config.yaml
n_head: 2
parallel_block: false
init_std_qkv: 0.0618
init_std_up: 0.0618
optimizer: "adam_atan2"
beta1: 0.9
beta2: 0.99
lr_head: 0.0183
steps: 8490
Each number is 50 + 15 x the weight over its row's rms, rounded and kept within 0 to 99. Layers, rows and columns count from 0. The size before them is the row's rms in percent of the matrix's.

# layer 5 MLP down (transposed), 256x64, rms 0.246, rows 25-50, columns 0-63
092:18 64 72 65 50 85 43 51 36 47 63 44 64 43 47 32 28 50 29 51 52 38 36 51 62 38 56 31 56 55 42 27 50 46 50 28 64 11 45 67 18 60 51 53 45 57 39 53 52 69 42 48 18 56 36 64 63 36 57 61 16 34 49 46
117:36 26 52 56 27 44 40 53 32 69 55 49 47 68 62 37 63 53 47 49 51 61 62 22 40 02 38 47 74 40 49 39 36 32 62 44 64 38 31 62 46 63 16 63 43 64 64 18 32 68 42 58 41 54 33 54 66 50 38 42 61 56 42 73
010:37 55 57 21 47 17 48 42 59 37 34 68 34 35 57 50 77 57 47 49 47 56 59 41 35 39 68 48 35 60 24 37 64 70 56 46 45 42 36 35 16 69 68 42 70 49 25 22 27 79 42 55 64 53 37 57 46 55 65 51 54 29 63 67
105:50 65 21 80 63 24 33 39 52 49 59 40 34 51 59 48 44 56 54 76 58 55 46 50 64 66 55 58 62 71 51 54 85 42 48 62 52 41 50 76 45 66 52 57 72 53 85 38 41 48 66 28 30 15 54 77 44 58 58 28 55 39 39 62
107:39 20 57 32 40 24 70 36 63 14 66 77 72 45 46 33 39 44 31 41 61 56 52 40 46 72 62 45 40 73 41 45 38 71 64 35 62 57 53 43 32 50 65 50 17 50 26 59 63 62 54 56 57 35 50 32 46 25 38 31 50 48 69 52
109:35 66 45 64 32 60 36 28 64 63 51 56 36 33 65 70 64 63 42 38 64 41 32 70 72 38 42 49 44 35 22 56 58 30 22 46 72 57 40 52 36 63 27 38 58 80 66 59 65 61 61 39 52 52 59 73 40 37 73 72 61 38 67 72
088:09 38 34 41 41 42 52 34 56 10 52 60 53 40 35 44 73 67 48 53 34 26 66 65 41 35 41 18 28 61 71 51 25 42 28 32 50 67 48 61 59 64 76 43 50 66 50 56 52 52 56 30 53 76 48 58 37 62 57 50 59 39 64 49
102:00 40 68 61 62 49 49 54 69 55 73 54 37 57 28 54 58 54 37 45 57 45 55 41 42 45 59 37 67 71 36 40 50 54 38 60 35 51 17 47 34 42 40 65 32 38 25 32 44 46 64 70 17 72 38 33 43 48 43 60 46 56 44 47
104:41 52 34 57 53 48 40 55 60 43 46 26 53 59 43 65 57 50 56 66 35 35 42 56 63 28 32 36 56 15 37 28 42 37 71 51 68 38 49 44 19 38 61 30 61 58 53 34 76 33 59 33 46 37 30 19 52 55 26 54 38 36 64 89
103:60 47 43 55 59 70 62 46 50 71 31 57 50 58 55 75 61 64 28 47 28 42 37 44 47 56 25 72 37 56 48 48 63 36 51 66 48 53 26 56 53 58 30 59 47 33 71 25 24 74 21 23 56 85 47 61 41 51 81 69 55 65 52 61
099:11 22 52 75 65 34 50 75 44 50 63 66 63 59 37 46 45 52 32 33 59 30 66 47 45 70 48 31 57 82 44 30 40 65 39 43 50 45 33 55 51 82 44 52 35 40 32 39 81 49 69 60 41 46 38 38 67 81 49 46 58 52 49 46
101:42 36 35 59 16 72 41 30 69 52 64 45 14 56 47 74 74 45 50 34 65 51 46 92 28 46 40 54 51 50 25 43 65 40 53 49 58 48 46 44 31 46 43 43 52 44 53 50 57 80 61 73 44 76 56 32 58 50 40 62 54 21 38 46
112:56 66 68 42 56 76 52 44 57 39 40 67 53 64 25 30 60 36 16 29 43 68 49 78 60 62 72 74 25 59 66 46 60 43 57 42 49 58 24 40 43 50 73 44 58 74 27 71 37 60 48 33 34 72 43 67 58 38 41 63 40 42 50 68
095:18 40 34 62 35 37 44 51 45 42 60 48 62 61 71 64 49 51 35 50 31 44 60 25 58 40 67 44 67 50 37 45 75 28 46 35 49 48 27 57 18 36 51 43 45 43 29 58 70 87 46 58 48 75 50 22 67 30 52 53 85 55 52 53
099:43 51 34 43 59 51 38 56 47 63 51 53 70 70 64 46 40 67 11 62 62 56 68 17 36 67 64 42 47 59 78 52 51 55 63 70 36 42 27 55 19 60 56 25 40 65 43 46 59 63 64 43 69 46 51 25 45 61 48 24 72 37 24 61
106:57 65 44 62 31 21 70 55 57 31 55 67 50 52 61 30 17 45 66 39 79 45 38 56 59 55 40 53 40 31 42 38 34 33 67 48 31 42 48 49 76 80 79 52 61 44 61 56 65 90 40 34 53 38 42 38 43 35 55 40 66 66 50 62
098:41 35 60 49 60 31 40 56 70 75 52 63 47 59 68 68 53 52 60 64 68 54 63 29 50 34 66 66 78 61 50 43 83 67 41 76 46 37 31 35 21 40 48 47 82 63 37 10 54 49 74 37 54 53 36 51 61 41 59 56 39 45 37 49
098:39 77 48 52 57 47 29 38 73 27 33 60 60 58 59 57 37 61 75 39 54 52 40 70 67 40 44 32 63 55 88 37 76 37 67 42 32 15 24 39 55 52 55 56 72 36 60 50 56 56 83 37 20 46 53 52 57 43 33 47 52 54 50 41
098:90 67 59 38 12 26 50 54 53 71 32 67 53 28 44 53 34 67 41 52 40 30 51 41 48 54 75 51 59 78 47 18 40 62 33 60 55 38 43 43 41 35 50 41 62 58 41 61 51 34 65 31 60 14 58 46 68 55 50 41 60 67 43 57
111:04 41 72 57 59 53 56 49 50 60 53 39 67 61 46 57 39 50 26 53 54 36 63 61 71 54 72 52 38 58 83 43 51 53 55 92 57 50 35 60 33 66 44 49 27 68 50 46 48 63 67 34 38 45 40 41 41 52 26 69 81 44 73 63
073:37 45 45 56 25 39 54 68 54 45 72 52 34 36 52 22 85 87 72 31 75 47 37 53 66 50 58 47 64 62 26 49 57 38 47 73 62 21 51 54 29 47 55 54 77 77 46 26 56 58 54 56 61 62 43 46 73 55 44 40 36 59 59 48
084:40 37 55 39 52 59 40 57 72 59 52 60 21 56 51 48 59 60 78 68 68 32 55 70 75 59 46 46 44 25 26 59 50 45 20 42 48 20 53 41 56 53 33 39 59 28 66 32 81 42 60 42 64 33 35 44 52 70 31 42 30 37 20 49
105:54 33 54 43 40 50 33 38 50 22 34 43 61 70 21 50 54 68 62 26 48 39 57 52 44 19 52 44 47 54 53 34 66 48 71 57 58 36 42 74 33 68 48 63 23 45 47 21 48 36 23 65 81 54 47 53 66 37 64 29 61 35 62 22
089:62 32 75 51 52 31 58 45 65 48 55 81 47 77 37 60 41 52 84 51 45 45 42 44 59 75 54 65 47 32 56 46 68 45 62 76 65 59 34 38 40 52 64 60 73 76 67 49 37 35 44 50 54 74 39 57 40 54 49 00 63 43 41 43
097:43 40 37 52 57 57 35 59 47 50 36 57 78 57 67 36 59 63 56 33 43 54 42 33 76 59 69 40 41 62 56 53 62 51 56 32 92 18 67 67 57 57 34 72 66 35 21 50 32 66 60 45 34 36 35 33 63 34 57 44 23 38 59 29
118:75 81 54 44 42 64 59 59 29 47 29 47 49 68 45 52 41 63 46 49 45 54 32 77 69 70 67 71 54 28 64 40 59 40 37 42 27 53 46 72 50 42 48 84 67 42 43 68 20 48 47 46 81 50 36 50 50 61 46 34 80 37 56 68
# layer 5 MLP up, 256x64, rms 0.26, rows 26-50, columns 0-63
118:64 23 27 49 60 35 38 77 52 49 60 49 50 56 50 61 27 32 36 18 50 43 57 53 58 55 77 28 23 32 65 65 44 88 40 41 54 40 46 61 62 56 27 55 38 29 58 70 72 62 44 65 60 64 72 32 71 54 52 49 36 47 44 44
018:59 65 38 58 49 46 45 59 57 49 58 30 65 17 40 46 61 38 75 36 81 62 48 74 32 29 55 67 44 17 44 47 54 67 57 58 32 54 63 72 60 37 44 54 57 70 83 82 91 60 49 57 63 46 50 46 48 52 47 50 47 66 41 38
108:62 54 52 72 61 66 70 54 59 69 66 51 74 59 59 65 36 48 48 80 73 69 22 56 35 57 61 39 60 48 72 56 36 70 60 50 20 33 69 83 68 40 36 48 40 70 60 45 34 46 63 66 61 32 53 41 48 38 51 36 82 52 56 46
105:47 45 46 73 53 57 47 52 48 76 72 63 48 75 50 54 47 38 61 42 70 55 52 44 25 68 76 50 43 19 58 17 30 74 39 56 27 64 70 90 46 60 36 33 62 59 47 69 48 58 53 39 53 57 59 59 45 16 41 51 63 67 52 48
110:54 63 34 42 51 66 39 86 79 25 77 47 70 56 46 61 73 30 39 54 36 63 37 51 48 48 58 51 50 48 52 36 40 66 42 59 27 51 43 41 68 23 49 41 48 51 56 75 87 66 42 34 73 37 69 50 31 50 49 63 23 53 43 33
090:55 35 79 65 45 51 72 58 43 20 40 54 43 17 49 49 51 37 49 46 46 83 61 82 38 51 76 41 31 45 57 37 32 55 38 63 62 77 45 51 47 53 56 47 45 60 69 49 71 43 26 46 40 63 62 57 59 40 57 60 61 70 29 12
107:46 78 52 34 46 30 46 79 28 27 63 41 67 43 71 59 68 43 53 52 46 67 46 58 39 33 59 33 53 40 75 69 56 66 68 55 52 69 56 43 57 56 70 37 65 51 53 58 86 24 59 34 57 31 39 78 71 47 25 71 64 53 50 54
104:59 35 45 44 33 47 34 38 30 61 33 35 43 55 59 82 48 26 56 42 69 50 50 42 52 35 35 43 03 34 59 36 43 60 69 33 48 55 62 69 71 58 20 62 60 37 61 68 52 61 43 50 68 31 50 76 46 67 44 51 53 86 54 44
099:62 36 57 78 55 51 42 40 31 57 32 46 60 63 27 49 44 11 47 70 64 69 59 26 48 38 40 62 13 51 54 48 43 63 53 86 35 38 69 62 62 56 46 75 45 48 69 56 53 73 52 39 32 34 26 68 66 53 47 66 53 60 48 38
099:45 23 39 30 61 41 54 42 73 51 51 26 68 42 63 49 75 39 28 26 61 57 45 72 30 42 21 69 23 47 34 49 75 63 55 70 28 39 50 69 36 31 34 46 36 56 68 53 60 42 33 59 52 35 60 49 27 49 54 56 67 62 70 58
100:62 61 63 60 41 47 85 50 52 38 24 49 32 58 36 58 28 24 52 59 57 51 58 19 53 37 57 60 37 18 63 76 36 59 31 49 44 56 49 50 71 56 50 46 39 62 62 81 45 63 78 70 48 60 43 49 41 57 60 56 46 94 49 47
111:53 53 30 54 72 58 64 78 47 64 85 32 54 53 73 32 28 35 51 54 42 68 63 37 40 31 42 50 55 27 62 47 64 47 65 53 52 58 59 80 26 40 48 54 59 55 53 57 46 55 55 59 41 62 51 47 38 05 49 74 53 83 40 73
096:50 46 35 38 53 49 59 48 59 25 73 40 50 51 56 59 45 43 61 14 52 42 70 56 44 32 34 48 62 45 60 54 77 55 76 87 75 88 55 52 46 48 49 77 42 57 58 60 54 49 48 44 34 41 33 49 77 62 29 51 75 64 30 28
096:74 67 73 46 41 46 44 45 46 58 57 67 60 60 60 61 39 42 53 70 74 44 46 37 23 19 45 61 34 48 36 40 61 50 56 45 24 52 70 98 31 40 63 48 48 63 58 71 47 53 34 70 44 62 31 65 62 50 52 68 29 52 30 24
108:63 58 36 60 52 55 41 36 35 41 77 32 53 26 57 32 53 45 65 34 52 37 38 61 34 68 68 56 46 46 34 61 31 52 33 49 47 16 40 47 57 33 70 59 40 52 62 67 64 19 85 47 73 40 65 64 56 27 72 58 23 58 41 66
096:68 34 23 51 63 57 35 50 50 35 40 59 73 64 40 68 37 61 44 31 92 62 58 21 38 49 56 37 75 31 37 49 24 41 37 47 41 67 73 58 61 55 45 71 43 64 66 67 26 29 40 62 56 32 50 48 38 52 64 55 50 64 65 70
093:76 75 69 66 55 35 63 46 69 31 54 50 45 49 50 46 70 54 43 67 29 57 69 40 50 58 54 70 28 39 54 83 41 54 66 64 64 45 55 55 44 57 32 49 65 40 69 64 94 26 53 68 72 37 57 53 41 43 60 36 31 80 45 58
096:66 45 73 45 42 53 64 67 65 44 33 51 58 61 24 20 49 55 62 59 54 67 30 71 54 69 40 12 80 19 24 73 58 71 58 54 62 59 63 46 41 61 43 33 47 49 64 52 41 74 61 55 54 49 67 57 43 44 63 36 73 61 63 65
109:48 45 64 67 62 41 28 83 34 40 76 33 41 62 33 50 58 52 59 63 39 61 17 46 15 45 59 70 18 47 44 39 61 73 38 40 38 61 52 48 60 51 41 50 37 54 75 58 74 43 20 50 42 48 67 41 68 46 47 47 23 67 57 50
071:55 68 53 60 36 65 48 39 53 64 58 39 59 34 35 33 32 29 77 46 64 51 69 40 32 18 47 45 55 27 42 76 28 69 60 76 61 73 44 68 49 52 46 69 58 59 56 55 28 73 64 51 52 53 43 40 54 41 45 71 78 64 24 28
087:61 32 57 56 57 56 50 46 27 33 34 29 53 00 46 55 40 46 76 65 64 39 30 46 39 57 55 35 46 18 45 85 51 50 50 36 60 61 47 51 49 24 52 50 30 59 81 51 48 37 50 43 60 34 54 29 51 63 66 28 42 57 34 58
108:57 44 32 22 69 55 38 86 78 43 40 63 55 66 37 51 73 21 62 29 45 41 39 46 43 39 58 46 50 53 41 51 43 56 51 32 36 53 84 81 53 59 45 82 56 45 73 57 71 48 31 42 58 46 38 44 41 47 65 48 51 58 37 16
093:58 31 27 72 45 35 64 66 42 72 52 36 47 48 53 56 62 25 43 41 37 76 35 36 19 55 85 50 62 33 70 57 63 65 49 67 47 43 66 66 78 44 54 42 56 48 80 62 41 29 36 45 41 54 47 27 59 47 33 70 59 47 62 73
102:58 58 63 65 49 50 34 95 61 47 72 55 69 38 37 26 48 57 56 55 41 23 48 48 32 56 36 60 49 40 41 81 36 66 69 61 38 70 37 46 46 45 50 72 51 55 42 54 66 67 75 75 80 42 62 60 53 19 43 63 29 52 51 48
130:57 59 23 63 38 44 51 76 69 28 76 36 69 38 48 61 38 26 59 53 44 47 49 34 38 28 47 50 73 50 60 54 49 48 58 45 28 73 64 43 62 47 48 44 14 79 50 73 78 45 38 46 35 49 45 51 45 67 77 31 20 51 48 49